python train.py --d_model=128 --n_head=6 --norm_eps=1e-05 --attn_scale=0.177 --optimizer="cautious_adamw" --beta2=0.95 --lr_head=0.00353 --schedule="wsd" --train_tokens=149900000
Each number is 128 + 32 x the weight over its row's rms, rounded and kept within 0 to 255. Layers, rows and columns count from 0. The size above them is the row's rms in percent of the matrix's.

# layer 4 MLP up, 640x128, rms 0.0902, rows 104-116, columns 0-127
size [ 92  99  83 122 120 100  98  97  81 105  90 108  97]
[[147 148 133 142 145 126 141 131 152 175 170 146 145 182 116  90 163 130 108 162 164 180 142 133 212 147 115 118 163  86 136 145 135 115 154  40 110  75  86  99 123  89 110 116 129 155 141 139 123 149 146 151 140 143 121 137 152 118 110 179 102 107 157 112 144  94  47 140  59 147  87 134 128 129 125  93 104 128 169 143 147 147 117  96  95 121 100 159  97 212 129 120  83  77  66  94  87 154 138  97 142  68 168  87  96 109 155  92 134 129 145 131  40 138 158 154 188 100 108 182 178 114 126 125 117 137 107 157]
 [147  93 103 116  97 153 110 130 113 195 111 125  92  70 193 148 120 164  86 149  93 153 118 109 156 128 110 137 119 154  49  85 156 186 198 154 116  83 166  94 101 141  79 170 142 139 163 123 148 128 153  95 123 154 115 102 118 171  82 119  67 149 133 176 161 114  97  93 108 110 127 141 145 122 128 131 100 170 124  97 130 137 100  78  99 113 119 129 128  85 122 100 155 166  96 127 161 183 148 140 136 176 157 126 145 136 164 134 100 119 221 132  75  86 128 150 193 109 134 191 189  99 162 120  86 132  86 107]
 [108 138  94 144 127 142 120 147 131 150 111 159 132 144 125 106 158 141  95  74 157  88 173 115 115 127  88 156 225 146 114  89 167 165 150  99  64  96 175 118 129  91 101 169 148 155 160 106 117  62 130 106 192  96  97 133 151 160 148 152 122 111 108 171 155 156 128 107  73 105 159 133  87 140 108 189 140 117 123 153 182 184  79  73 189 166 114 163 100 136 141 194  97 142 100  42 118 120 131 130 141  91 124  92  94 126 132 144  71  83 146 120 112 132 189 125 133 115 121 119  71 145  82 160 139 135 154 139]
 [ 86 171  98 167  95 157  94 144 140 133 123 121 117 125 117  89 167 117  87  82 136 132 160  97 156 115 133 149 118 115  82 101 170 134 142 185 101  73 134 142 112 108 151 164 119 153 129 100 148 101 116 122 161 130 114 129 128 137 106 156 111 178 171 156 146 133  97 132 133  87 156 123 103 145  66 174 161 120 138 139 189 178  96 128 131 129  41 102 121  73 149 147 117 106  71  85 143 172  24  99 145 187  89 186  80 163 114 137  28 130 163 116  91 126 159 126 155 107 142 153  73 134 153 162 136 125 109 148]
 [ 85 143 132 142 122 132 103  99 100 163 164 119 120 121 167 138 174 126 105 111 135 116 202 120 103  90  62 138 167 141 112  91 166 147 164 138 126  96 170 112 125 103 137 218 150 195 166 106 146  65 147 166 204 132 100 130 118 130 140 152 124 127 105 168 133 132  93 136 138 150 126 135 106 169 109 204  89  76 133 123 146 178  79  97 140 158 118 141 102  40 171 194 111 146  71 115 102 114 100  89 165 187 132 131  93 123 117 131  78 127 100 135 112 149 159 145 112  61 168 150  87 154  93 137 130 129 120 125]
 [137 137  80 157 130 109 114 139 105 130 160 168 107 121 101 127 118 118  99 114 128 113 184 145 188 188 143 159 178 176 113 138  99 135 127 207 156 138 112 140 135 112 130  98  76 147 130 147 181  93 144 133 129 103 117  23 137  81 158 180 117 209 119 147 182 122 120 143 167  89 158 140  91 126 118 123 181 180  62 132  98  76 128 130 137  97 138 105 110 169 141 121 110 140 103 109 173 139  96  96 139 173  90  37 101 140  98 174 123 114 134 120 102  91 119 131 180 118 124 150  85  94 113 134 121  69 160 158]
 [109 153 110 188 144  85 119  98 128 171 125 128 136 140 119 108  98  98 113 145 149 126 123 151 130 105 150 115 212 159 183  45 140 175 138 123  76 106 146  31 179 122 153 111  99 128  97 116 186  46 202 193 139 122 113  45  69 116 175 144 125 116 111 170 127 126 118 158 100 118 174 148 110 122 108 128 160 106 145 175 167 168 137 108 130 121 100 148  80 196 134 139 118 112 128 136 152 114 141  64 158 148 139 103 140 159 124 138 104  93 121 182 100 127 122 146 139 121 133 134 105 131 138 104 145  86 167  96]
 [170 120 124 124 129 101 123 159  82 105 116 204 134 128 155 103 169 129 159 184 133  44 166 119 148 107 172 120 164 178 101 132 138 144 179 119  87  88 144 162 138 110 100 118 103 128 127 145 170  73 104 167 183  96 140 158 139 127 113 149  83 177 131 115 148 127  74 180  89 128 135 101 171 165 138 125 151 150 143 140 134 126  88  39  63  95 109 129 161 121 162  95 126 183 116  81  68 144 130 120 118 180 118  90  87 165 146 157  77 139 152 133  57 202 112 109 109 142  99 137 151 113 117 109 146 136 114  93]
 [132 185  90 146 182 121 114 127 115 133 134 127 200  89 121   6 110 137 135 106  78 143 156 147 138 155 128 124 182 178 127 100 120 158 113 139 133 104 130  94 150  53 170 126 108 184  75 100 165 122 146 173 142 123 151 128 127  57 108 141 121 159  81 152 159 136 133 132 120 166  97 110  99 128  55 130 182 206  93  82 121 145 101  95 152 105 117 109 114 122 112 119 112 160  88 124 153 137 143 119 180 142 124 105 161 129  77 168 127 120 171 169 146 136  77 135  85 122 111 115  74 144 146 130 133 114  57 133]
 [ 94 128 133 150 103 102 121 155 117 161 163 157 151 130  65  72 152 133 141 157 127 119 110 158  85 149 119 192 116 128 113 142 136 135 144 211  85 166 106 148 121 115 146 111 128 172 109  13 176 102 141 180 106 107 116 127 112 101 179 174 137 124 118 159  80 187  77 106 124 122 113 150  61 117 136 151 117 117 134 118 175 139 143 105  80 140 105 136 130 175 109 143 106 130  65  79  74 195  97  94 185 155 146 145 132 190 133 107 131  89 160 129 132 126 144 116 139 105 160 143 132 117 125  98  68  52 130 122]
 [147 103 154 211 189 108 148  86 123 190 126 150 136 130 166 105 176 128  37  87  88 116 168 136 134 101  95 117 133 113 150 155 149 135 169 136 157 153 155 104 166  89 171 179  98 106  82 116 146 108 103 114 105 143 127  88 111 158 146 138 131 133 201 120 150 115 133 131 170 127  70 131 119 109 161 132 159 119 118 150 131 120 132 187  93 109  78 116 170 141  78 116 124  90  77 188 117  84 118 106 183 129 174  65 164 142 153 148  85  85 114 125 119 115 138 146 102 130  81 108 150 146 132 118  48 144  57 142]
 [104 109  68 152 134 112  86 114 166 174 166  93 145 145 149 123 137 105 133 155 164  93 145 150 104 154 105 140 173 120 125 138 132 118 156  68  94  58  89  93 155  61 161 139  93 116  88 131 179 152 122 146 145 111 101 113 138  59 129 153 123 137 165 105 128 109  37 116 153  92 110 115 105 186  93 205 102 118 112 125 114 208 117  92  79 152 132 142 117 110 160 157 111 122  65  91  97 143 128 109 215 154 165  82 112 123 166 123 133 134 117 147 161 154 198 101 113 139 107 133 108 165 127 125 134 153 187 143]
 [117 156  59 119 132 125 130 153  58  99 119 154 136  34 154  83 103 147 121  98 115  93 149 146 120 131 155 207 156 165  68 112 102 184 167 148  96 135 137  87 145 136 126 153 140 104  98 112 193  97 104 169 192 128 168  91 163  67 125 131 130 136 139 140 119 140  65 132 138 138 128 157 107 145 158  82  92 145  45 152 124 155 126 102 176 151 141 130 156  92 136 145 125 163 158 182 150 134 118 103 134 170  88 212 111 161 108 114 119 144 110 179  65 130 131 146 129 132 155 142  97  72 141 125 110 129 103 101]]
# layer 4 MLP down (transposed), 640x128, rms 0.0849, rows 104-115, columns 0-127
size [ 78  80 109 136 143 123 111  78  95 120  73 120]
[[ 97 192 107  95 134 113 154 120 107 159 100 117 136 140 134 129 113 102 157 108 142 117 131 187 139 143 159 105 171 176 135 136 136 164  90 107 108 194  96 106 182 149  87 121 143 134  59 163  79 101 118 127 100  92 185 158 134 103 111 157 152 118  60 102 116 150 107 180 100 108 168 156  96 110 118 116 185 121 106 103  84 129 164  49  82 154 138 138  83  80  68 100 138 143 177 116 132 144 116 155 190 148 102 107 186 123 133 107  89 185 144 101 140 100 117 112 165 141 153  76 131 115 201 157 158  89 127  81]
 [119 112 143 165 123 158 154 143 115 107 105 188 128 103 127 148  51 184  83  79  83 120  84 122 193 148 127 185 162 154 140 152 151 124 185 111  97 140 132 111 120 170 139  99 162 153 137 203 153 106 125 165  61 156 151 139 124 140  99 130 119 110  89 163 191 148 100 132 115 105 170  92 141 152 169  76  95 131 123 147 152 101 127 122 161 125 118 152 132 119 113 122 116 158 167 117 170 131  59 138 114 125  88 148  74 130  68 103  91 153 121 127 101 153 157  83  94 139 147 102 132 121 146 144 105  71 121   8]
 [161 190 118 139 126  63  97 131  54 151 136  93 143 125  62 130 165  84 112 100 156  82 190 151 113 118 101 121 144 137 136 154 115 133 123 137 113 103 124 126 145 138 114 173 128 149 112  70 141  95 173 108 108 138 124  97 149 125 143  99 127 127 126 204 117 105 141  81 106 166 122 184 140 138 105 184 132 138 133  63  90 104 101 168 109 157 103 171 102  95 145 177 122 136 196  64 141 167 105 149 155 140 159  98  93 122 203 110 126 152 168  97 126 119 158 105 189  55 138 108 130  87 172 163 125  69 168 145]
 [ 85 126 119 103 127 102 113 156  99 151 110 110 137 101 123  78 110 155 158 103 137 137 162 126 178 154  85 121 142 115  88  82 156 156 148 201 176 132 141 177 129 157 163 177 118 147  77 129 108 100 148 139  91 154 197 163  97 122  85 166 116 155 155 122 160 134  72 180 201 136 165 102 149 150 141 113 111  78 138 135 136  99 154  87 119 109  75 117 135  94 106 141 117 131 109 115 144 158  81 128  95 159 142 110  58  99 158 143 118 152 154 108 125 151 183  41 176 117  96 106  58 156 216  94 131  97 139 131]
 [147 158  98 120  97 111 106 127  99 110 159 163 140 107 126 114 175  81 145 130 111 151  81 100 108 157 108 142 122 141 102 143 173 106 168 136 189 109 104 125 105 101 127 116 163  73 182 110 168 197 123 200 103 136  40  87 121 132 199 136  88 161 134 137 126 129 162 115 190 107 195 207  90  84 140 177 118 173 104  90  92 107 156 147  95  84 145 114  95  84 119 103 136 145 133 107 132 122  82 141  88 109 156  95  93 112 167 142 108 112 175 118 136 161 154 164 133  93 123 115 135  85 143 124 156 126 204 153]
 [ 96 137 148 104 165 130 107 152  96 147 170  90 158 117  95 139 165 100 154 111 118 164 117 181 152 140  52 171 115 142  78  97  85 131 158 208 147 107 101 132 133 100 123  94 142 128 146  76 165 148 122 179 190  79 132 126 139  91 172 143  66 175 112  97 156 147 165 136 115  97 118 158 164 101  60 122 155 135 103 124 130 162  92 136 120  77 173 197 107 134 180 172 130 150  95 137 158 132  80 116 120 105 105 130  97 107 108 147  77  78 159 125 106  91 135 144 132 104  85 132  67  82 106 197 121 175 148 144]
 [ 65 123 155 165 123 101 113 112 109 122 157 119 117 105  80 127 154 130 124 106  73 125 118 125 168  39 109 102 126 185 153  79 125 180 125 147  66 124 149 127  98 124 152 103 162 131 158 113 158  87 173 138 131 197  86  74 136 172 168 137 113 118 140 191 118 173 125 140  97 135 181 111 125 144  97 110 149 159  98 122 113 158 100 167 140 135 141 166  76 214 135  97 177 150 114 125 104 105 168  79 171 173 155 149  97 102 127 135  65  87 126 101  95 129 130 139 118 123 162 118  91 102  90 197  84 133 160 174]
 [ 88 129 158 113 120 148 200 129 102 131 116 148 118 117 147  96  86 134 118 144  73 192  80 135 158 155 141 157 198 121 135 140 116  93 128  85 122 143 115 115  70 134 100 139 139 129  87 209 130 118 154 134  56  72 110  85 134 114 135 102 121 115 144 192  96 143 167  99 131 112 125 104 149  98 120 137 122 102 145 180 173 120 114 160 149 150 139 111 137 151  91 156 153  33 155 142 194 103 101  95 172 139  97 138 154  91 122 151 179 110 160 133 148 114 136 128 193 149 101 108 166 118 132  84 137  82 125  23]
 [ 99 124 105 109 175 136 148 120 117 119 151 142 164 117 101  54 129 111 128  94 122 129 114 205 112 171 125 140 122 149 141  79 157 140 152 130  79 119 152 123 119  93 166 138  99 200  99  75 127  68 151 157 160 108 114 132 102  64 120 148 115 149 112 157 138 149 118 134 114 139 164 187  96 173  50 152 182 158  66  99 137 137 147  93  92 145  70 156 121 100 130 138  80 165  81 110 154 147 127 115 185 160 155 102 134 178  99 139 130  76 100 199 142  99  82 143  55 109 153 134 106 138 139 146 178  84 143 166]
 [ 78 187 117 149 112 145  91 194 114 119 142  86 133 142 147 168 165  89 119 161 133  45 129  90 132 110  96 152 128 100 168 164 146 104  85 116 126 213 109 156 132  98 158 132 145 138 143 112 114 136 164 118 153  67  63 142  98 118 148 145 174 184 142 108 130 168 127 200 130  43 169 147 147 120 164 136 176 107  94  80 139 144 118 154 143  85  87 142 127 156 139 102  87  99 157 113 128 139 137 142 151 155 160  89  98 126 129  74 120  49  77 167 127 167 130 142 140 134 129  84 162 140 178 111  79 116 102 126]
 [160 124 164 108 143 159 133 205 188 112 126 136 108 150 143  98  67 136  83 129  92 126  55 130  87  88 109  90  80 130  82 145 172 137 148 166 132 157 143 163 119 120 133 149 158 134 129 184 179  93 137 134 110 151 108 104 129 181 102  86 101 141 133 105 148 128 151 118 156 109  98  52  87 117 124 122  68 146 113 115 157  54 157 165 151 154  78 133 159 117 142 103 143 137 135  95  90 129 129 110 122 193 176 133 124 102 101 147 152 200 103 149 186 126 147 103 150 111  75  76 169 111 119 138  89 144 135 213]
 [165  81 144  85  74 106 103 123 115 131 218 111  87 134 103 129 151  93 170 155 146  75 178 141 130 146 126  97 152 182 111 195 145 131 155 134  76 155 106 124 201 132 143 137 155 123 175 154 126 108 100 166 122 141 121  97  98 140 142 168  86 157  97  95 122  87 130 130 211  75 163 138 110 189 108 127 126 118 165 157 127 142 138 156 111  65 145 108  96  53 128 146 127 162 107 134  59 129  91 150 148 142  90 129 112 131 141 148 140 144  90 173  70 117 147 154  79  88 115 126 146 104 155  84 164 139  88  79]]